Part of a small language model's weights.
Size: 22 layers, width 256, 4 heads of 64 (2 for keys and values), MLP 512 SwiGLU, vocabulary 1832, 13.5M parameters.
Training: 359M tokens, 10969 steps.
Each number is 128 + 32 x the weight over its row's rms, rounded and kept within 0 to 255. Layers, rows and columns count from 0. The size above them is the row's rms in percent of the matrix's.

# layer 8 attention query, 256x256, rms 0.0994, rows 0-24, columns 128-255
size [ 92  86  89  90  82  92  88  88  81  89  95  92  92  84  94  89  99  85  82 100  95  96  99 106  94]
[[ 57 130 102 184 143  53 130 136 101 105  90 145 112 152 152 100  94 112 103 148 139 173 104  95 113 110 109 110 137  82 135 112 122 115  91  83 120 123 151 124 182  93 106 115 152 160  96  91 110 138  89 102 124 136 143 102 114 142 127 129 109 129 120 139 131 173 144 125 125 117 167 151 161  97  50 120  71 112 108 180 119  93 118 146 139 130 115 169 119 106 175 135 119  99 150  99 197 125 197 125 163 109 139 174 194 184 154  78 120 145 116 110 127 139  79 144  88 168  50 122  89 191 195 133 132  70 105  79]
 [ 84  98 149 229 118 101 156  79  87 144  74 126 107 117  78 170  92 127 130 123 119 149 191 123  84 187 145 142 129  99 143 105 216 116  93 137  69  93 136 129 117 117 102 128 147 126 100 113  98 188 165 112 154  68 135 124 153 186 119  95 106 122 145 141 144  78  69 119  96 130 127 139 183 142  93  87 120 134  50 125  97 168 154 132 123  79 118 142 180 127 147 120 123  93 109 128 179 153 152 108 121 155  91 147 101 120 142 107 138 110 164  88 130 113 120 166  94 145  74 165 143 182 171  89 147  96 103 105]
 [110 110 154 163 118  84 120 133 113 158  78 100 118 159 146 166  89  74 157 145 106  55 179 156 200 121 114 112 141  85  71 121 138 124 135  92 154 179 156 127 146 133  94 148 152 100 221 166 121  95 147 126 155 134 133 139 137 116 123 147 152  89 141 135 158 110  92 116 133  56 131 124 170 152 113 135 114 112  17  74 151 159 141 158 104 133 131 144 151 185 174 120 148 120 146 142 155  98 126 112 189 159  76 111 157  96 150  90 143  99 154 129 122 122 131 138 150  90 105 124 165 169 130 117 121  60 109  94]
 [162 127 149 118 113 178 138 154 131 134 137 161  96 116 116 166 116 186 168 123 138  91 116 129  82 120 145 115 122 122 130 147 117  94 119 136 179 152  55 175 121 178 126  91  89  97 139 193 162  85 145  94  85 134  73 114 134 121 109 127 153 165 113  99 145 118  92 107 119 146 138 127  67 166 196 152 144 172  57 119 167  92 138 151 165 184 140  79 161 114 118 154 115 152 146 153  80  93  92  99 169 130 169 128 139  75  75 165  89  57 102 126 125 154 129 178 169  68 191 115 159  77 143 106 120 132 128 159]
 [102 100 151  75 142 168  93 122 115 179 126  87 128 171 145 142  82 163 102 125 117 154 105 117 116  68 139 167 120  97 168  96 181 197 125 184 114  82  60 168 127 102 110  97 114  67 137 133 152 125 131 174 121 123  75 119 136 134 122  99 165 148 180 151 120  79  92 153 113 147 179 109 106  96 104 148 126 135 117 164 149 110 148 149 160 100 167 105  82 122  95 181 131 208 176 154 134 111 123 141 114 163 159 153 113 130 158 103 159 137  57 149 127 123 156  85  93 149 149 129 177 126  97  81 168 101 102 149]
 [120 159 159 120 135 165  97 175  96  91 106 131 118  80 131 115 128 186 185  57 141 148 123  61 134 124  89 192 103 180 135 181 105 146 173  92 153 126 121 120 102 154  83 107 132 116 140 132  98  84 119 104 139  95 127 119 154 100 164 138 130 158  76 136 104 112  84 107 156 157  79 187  62 128  90 174 141 150 156  74 128 128 134 126 148 146 123 110 162 152 116 166  83 139  57 116 123 175 133 107 104 100 134 142  94  94 119 166 154 106 135 119  71 173 141 169 122 129 107 127 130 143 114 153 105 211 118  97]
 [161 118 101 120  88  85 151  88 112 121 147 121 129 161 166  99 118 148 135 155 143 110 174  72 160 166 104 116 153 133 185 151 179 157 116 116 113 127 127  96  92 115 138 118 107 123 179 153 133 102 146 158  74 130 121 192  74 103  67  97 149 128 122  96 151  97 180 170 103 135 104  96 105 192 161 130 154 147 144 108 154 151  91 167 112 177  89 156 128  84 158 112 152 134 149 119 106 110  99 122  90 132 153 134  89 164 133 141 104 188  67 114 188 115 158 131 111  77 162 107 124  84 162 161 128 151 127 152]
 [ 86 160  71 123 106  73 131  66  84 149 114 130 178 137 200 105  67 132 151 138  20  39 129 134 146 137 118  67  66 117 116  77 115 130 158 168 198 169 119 139 149 161 134  69 136 121 124 161 155 128 145 144 137 109 166  85  52 145 140 164 143  87 105 116 107 131 124 140  73 159 107 143 159 129  90 106 150 103 108 120 130 115 148 146 103  96  91 140  97 158 179 115 183  93  91 117 137 110 158 135 105 109 122 120  99 130 143 127 124  98 113 134  49 157  95 124 124 152 100 146 106  75  80  73 141  45 138 110]
 [161 115 105 200 102 110  87  75 182 102 110  48 135 158  95 150 131 142 164 121 105 135 125  80  79 141 159 128  61 157 132 113 125 166 152 137  60 170 118 113 113 118 124 132  92  86  82 154 154 105 156 161 142 156 177 146 166 140 124 165 127 144 105 174 163 146 101 107  80 100 100 164 178 140 144  92 112  52 143 145  66 114 131 136 122 137 108 162 117 139 150 173  88 181 135 114 129 113  77 154  51  76 153 108  79 164  90 114 116 114 132 150 124 160 156 104  76 152  90 131 120 143 124  91 165 110 143 112]
 [ 29 109 136 115 167 136 115 136 168 120 118 158 134 145 151 189 134 112 103 122 114 117 171  81 102 115  80 134 167 181  74 106 103 105 128 119 129  95 167  95 101 146 129 157 151  92  93 134 167  96 141 136 162 158 103 131 136 169 142 177  81 108 128 167 168 154  91 131  80 109 116 154 151 119  92 166  75  91 123 123  58 183 113  68 109 118 163 127 184 155 122 131 111 112 111 104 163 153 121 125  99 167 122 162 152 176 157 113 115 113 164 172  81 150 163  97  48 124 118 138 131 117 147 109 175 113 107 117]
 [157 199 107 107 145 143 195 200 192 156 180 121 188  81 138 152  76  99 120 149 145 136  79 106  94  90 101 111 157  53  95 132 107 116 160 126 102 164 128 146 220 166 181 117 140 171 110 141 160 211 109 133 167 111 174 147  95 112 129 110  88 116 126 114  82 122 151 149  80 158  78 121 148 157  70  90 114 127 126 163 128 164 127 166 135 173 137 136 164 104 117 105 188 123  99 107 152 147 139  65 247 135 106 106 155 123 118 109 107 124 188 138 132 124  74 213 134 155 118 157  78 170  96  93 169 131 152 165]
 [147  35 181 144 190  93 139 131 145 121  43 134 130 127 126 123 159 154 138 128 148 118 122 148 132 170 123 122 170 109 110 124 174 129  59 126 112 121 117  94  92  87 126 106 133 155 145 158  70 119 128 122 184 192 124 131 156 133  59  70 116 125 136 119 109 107 101 148 111 152  96 136 114 126 157  96 125 119  83 159 131 161  88 127 186 162 110 156 152  60 127 140  97 115 120 101 129 123 157 194 127 131 133 109 146 130 142 121 128 105 144  93 101 124 161 129 121 145 104  82 178 142 152 119 149 134  80 140]
 [137 139 182 139 145 125 116  90 211 136 171 159 133 131 140 117 156 122  85 161  58  88  98 110 179 122  72 124  75 157  97 106 112 118 207 134 179  98  90 150  66 147 154 140 123 147  88 114  96  97 128 133 122 150 130  92 102 130 122  87 133 124 189 107 138 213 118 103  95 110 170 168 168 131 120  69 168 134 117 108  37 118  96 132 102 141 114 172  91 191 130  97 137 145 153  86 138 140 171 126 117 134 109 103 170 143 165 155 132 120 138 173  64 131 111 143 118 166 110 123 110 149  75 133 105  99 134  97]
 [141  70 114 132 119  83 154  98  85 101  98  66 113 102  99  95 111 108 159 128 128 121 130 137 132 124 161 127 159 170 154 113 165 110  60 117  90 121 172 134 147 141 194 125 119 116 122 142 158 107 188 127 159 115 163  73 130 155 145 143 165 116  81 105 161 176  82 100 144 151 143 101 142 174  98 121 123  72  54 198 101 148 121 142 114 102 195  82 101 118 103  97 177  33 182 166  64 175  89 150 159  90 169  67  53 112 155 156 112  85 164 106  65 132  86 166 134  98 124 120  81 135 139 106  98 129 119 115]
 [127 123 148 142 110 115 107 113 190  93 135 101 145 114 108 146  68 106 105 170 144 110 131 163 146 113 160  88 131 133  94 124  96 148 110 130 157 141 162 154 192 193 127 151 134 151  95 106  88 135 118 145 141 114 118  75 139 173 167 121 122 125 131 147 156 132  78  90  89 100  87 151 194 164 174  47  30  99 140 210 138 133 131 133  85 152 132 150 145 139 164 131  75  86 179 127 140 122 202 161 102 166  54 120 145 178  73 139 114 130 152  82  98 148 117 173  84 179 108 175 127 148 103 105 110 133 106  74]
 [ 94  82 112 130 175 138 160 117  93  85 113 129 164 147 156 106  98 123 125 139 137 134 159 168 152 156 130 119  86 135 116  70 136 105  72 171 116 112 148 142  60 117 132 138 163 157 110 115 101 161 180 173 175 111 119 147 155  80  84 218 163 126 103  81 100 185 164 101 185  83 108  99 146 159 184  91  91 140 157 141 135  95 131  96 149 117 159 119 169 133 106 180 108 130 118 132 138  17 107  98 132 126 109 126 136  95 150 105 120 108 106 119  56  86 145  89 172 210 181 104 143 116  97 141 115  62 144 127]
 [119 133 105 133 133  85 138  90  97 115 102 125  82 111  68 118  59 108 128  73 144 158 113 105  84 179 191 167 162 151 124  86  87  84  66 143  82 170 137 149 110  48 162 103 184  79 123 137  69 100 141 102 169  95 136 101 120 114 121 174  79  95  97 133 106  83 172 132 120 146 125 107 152 110 128 182  92  83  95 126  40 129 151 171  96  69  63  82 104 154 160  95 130 178 152 112 114 197 102 136 175  94 181 130  80 103 158 129 124 104 124 129 146 171 148 125 118 109  97 174 146 152 100 111 102 121 164  73]
 [119 131 211 129  90 155 143 199 134 152 160 173 109  87 110 168 141 167 140  79  71 122  93 167 165 159 157 100 101 148 164 144 117 137 117 123 150 160 139 176 148  91 106 136 136 158 148 105 142 103 105  76  84  67 155  85 120 190  91 112 114 113 145 170 146 176  66 109 145 220 171 124 111 126 119 103 141 165  89 109 134 149 144  94 168 171 139 125 134 148  88  98  95 179 150 155  98 164 155 136 102  93 107 125 153 107  76 193 135 124 123  99 105  91 109  72 135 129 126  88 153 103 116 129 106 113 122 168]
 [ 80 132 118  93 114  95 125 168 221 106 117 111  57 153 143  95 157 113  61  76 166 148 182 118 156  89 119 118 150 145 183  72 117  78  64 173 128 126 113 129 158 115 156 123 133 167 142  82 148 129  66 137 116 139 142 167 172 119 101 194 120 112 206 166 169 137 134 142 151  81 158 122 180 142 127 142  89 132  57 108 114 160 138 128  66  98 107  91 111 150 209 107 133 149 162 111 137 127 128 129 137 149 125 186 133 146 204 124 150 100 112 156  80  99  85 173 122 137  52 200 129 148 125  71 165 121 155 104]
 [123 127 164 161 144 160  93  50 112 112 113 141 134 153  97 164  96  69 106 148 120 121 140 128 186 158 115 132 139 146 135 166 116  63 134 172 127 164  69 141  71  98 105 111 128 136 125 140  96 124 172 105 171 142 154 122 118 133 144 130 123  95 143  86 154 210 151 126 106 152 100 132 145 142  91 153 109  80  71 141 114 209 158 124 153 124 132 137 140 170 107 134 113 113 127  94  44 116 103 200 148 128 145  89 108 159 149 133 131 164 126 110  76 128 137 102 160 149  95  97 107 119 134  87 147 149 119 132]
 [158 140 141 158 149  94 101 149 105 157 138 155 110  76 192 199 108  61 187 119  90 163 126 176  91 136 164 148 123 130 154 136 147 155  82 151 126 145 110 116  98 171  88 160 126 107 120 145  69  78 184  97 116 111 143 151 118  47 134 194 133 109 157 109 184 213 159 112  85 182 109  86  86 153 111 138 132 111 145 129  93 142 158 155 120  73  86 166  96 149 121  67 154 189 193  95  82 163 142 134 118  86 128 166 127 127 109 170  47 152 128 108 149 145 160 134 169 120  95  90 135 137 127 122  91 115 109 130]
 [ 88 131  70 175 187 172 120  80 129 171 135  82 163 156 141 155  57  99 111 146  85 137 154 128  90 141 106 147 119 108 134 136 101 174 126 111 103 152 124 154 157 141 107  98 118 120 151 155  68 156 111 159 135 167 167  87  85 103 158 115 136 139 184  86  88 182  80 120  83 194 124 103 119 103 118 141 106 137 141 141  96  75 134 144 148 154 110 119 109 208 181 125 101 132 130  90 127 127 146 118 181 151 125 140 187 138 125 147 161 106 157 110  66 117 155 141  81 129 108 127  67 131  79 112 138 121 188  94]
 [137  70 181 124 116 123 117  98  98  93 105 149 132  63  91 100 158  91  52 135 144 160  67 133 146 124 147 146 115  93  85  87 141 131  89 166 156  62 122 117 126  83 171 158 128 160 122 106 120 117 153  93  72 111 144 122 120 136  66 142  63 166 134  68 152  87 131 178 103 169 122 136 193 188 144 119 103 110 135 138 195 130 145 143 124 134 125 135 149 149  91 115 129  98 101 111 124 191 178  99 158 173 124  93 216 138 137 122 165 193 117 195 158 113  95 119 101 117  84 158 114  81 133  88 125 131  84 162]
 [ 99  84 151  94 155 111 122 149 177  95 114 118 154 134 103 106 146 119 104 166 133 103 158 123 107 133 103 145 121 124  96 200 179  87 103 133 134 156 141 146 115 188 136 146 162 108 100 218 187 187  59 175 102  59 142 146 111 127 195 130 153 112 185 167 117 148 134 114 103 127 111 153 112 181 218 115 151 170 142  88 181 156 136 114  63 113 158 111 105  67 156 177 121 106 152 154 177  91 136  88 121 135  96 142  69 102 117 133  97 102 115 121 168 186 109 175 131 123 157 123 118 132 147  88 108  61 166 135]
 [130 111 119 124 181 123  80 124 151 167 117 106 143 149  99 131 186 139 173 137  85 105 107 135 126 112 137 136 154 133 133 100 131 148 149  92 161 173 176 142 148 112 130  67 129 103 136 164 171 137 157 134 185 160 191 109 109  78 112 102 156 162  69  90 110 127  79 109 170 168 147 209 146 139 126 143  57 148 169  95  56  95 151 165  99 139 132 102 176 175  89 163 132 110 115 140 142 138  78 151 131 118 110 131 100 160  93 115  97 111 161 204 102  72 174 168  76 106  97 169 114 144 110  86  84 144 157 115]]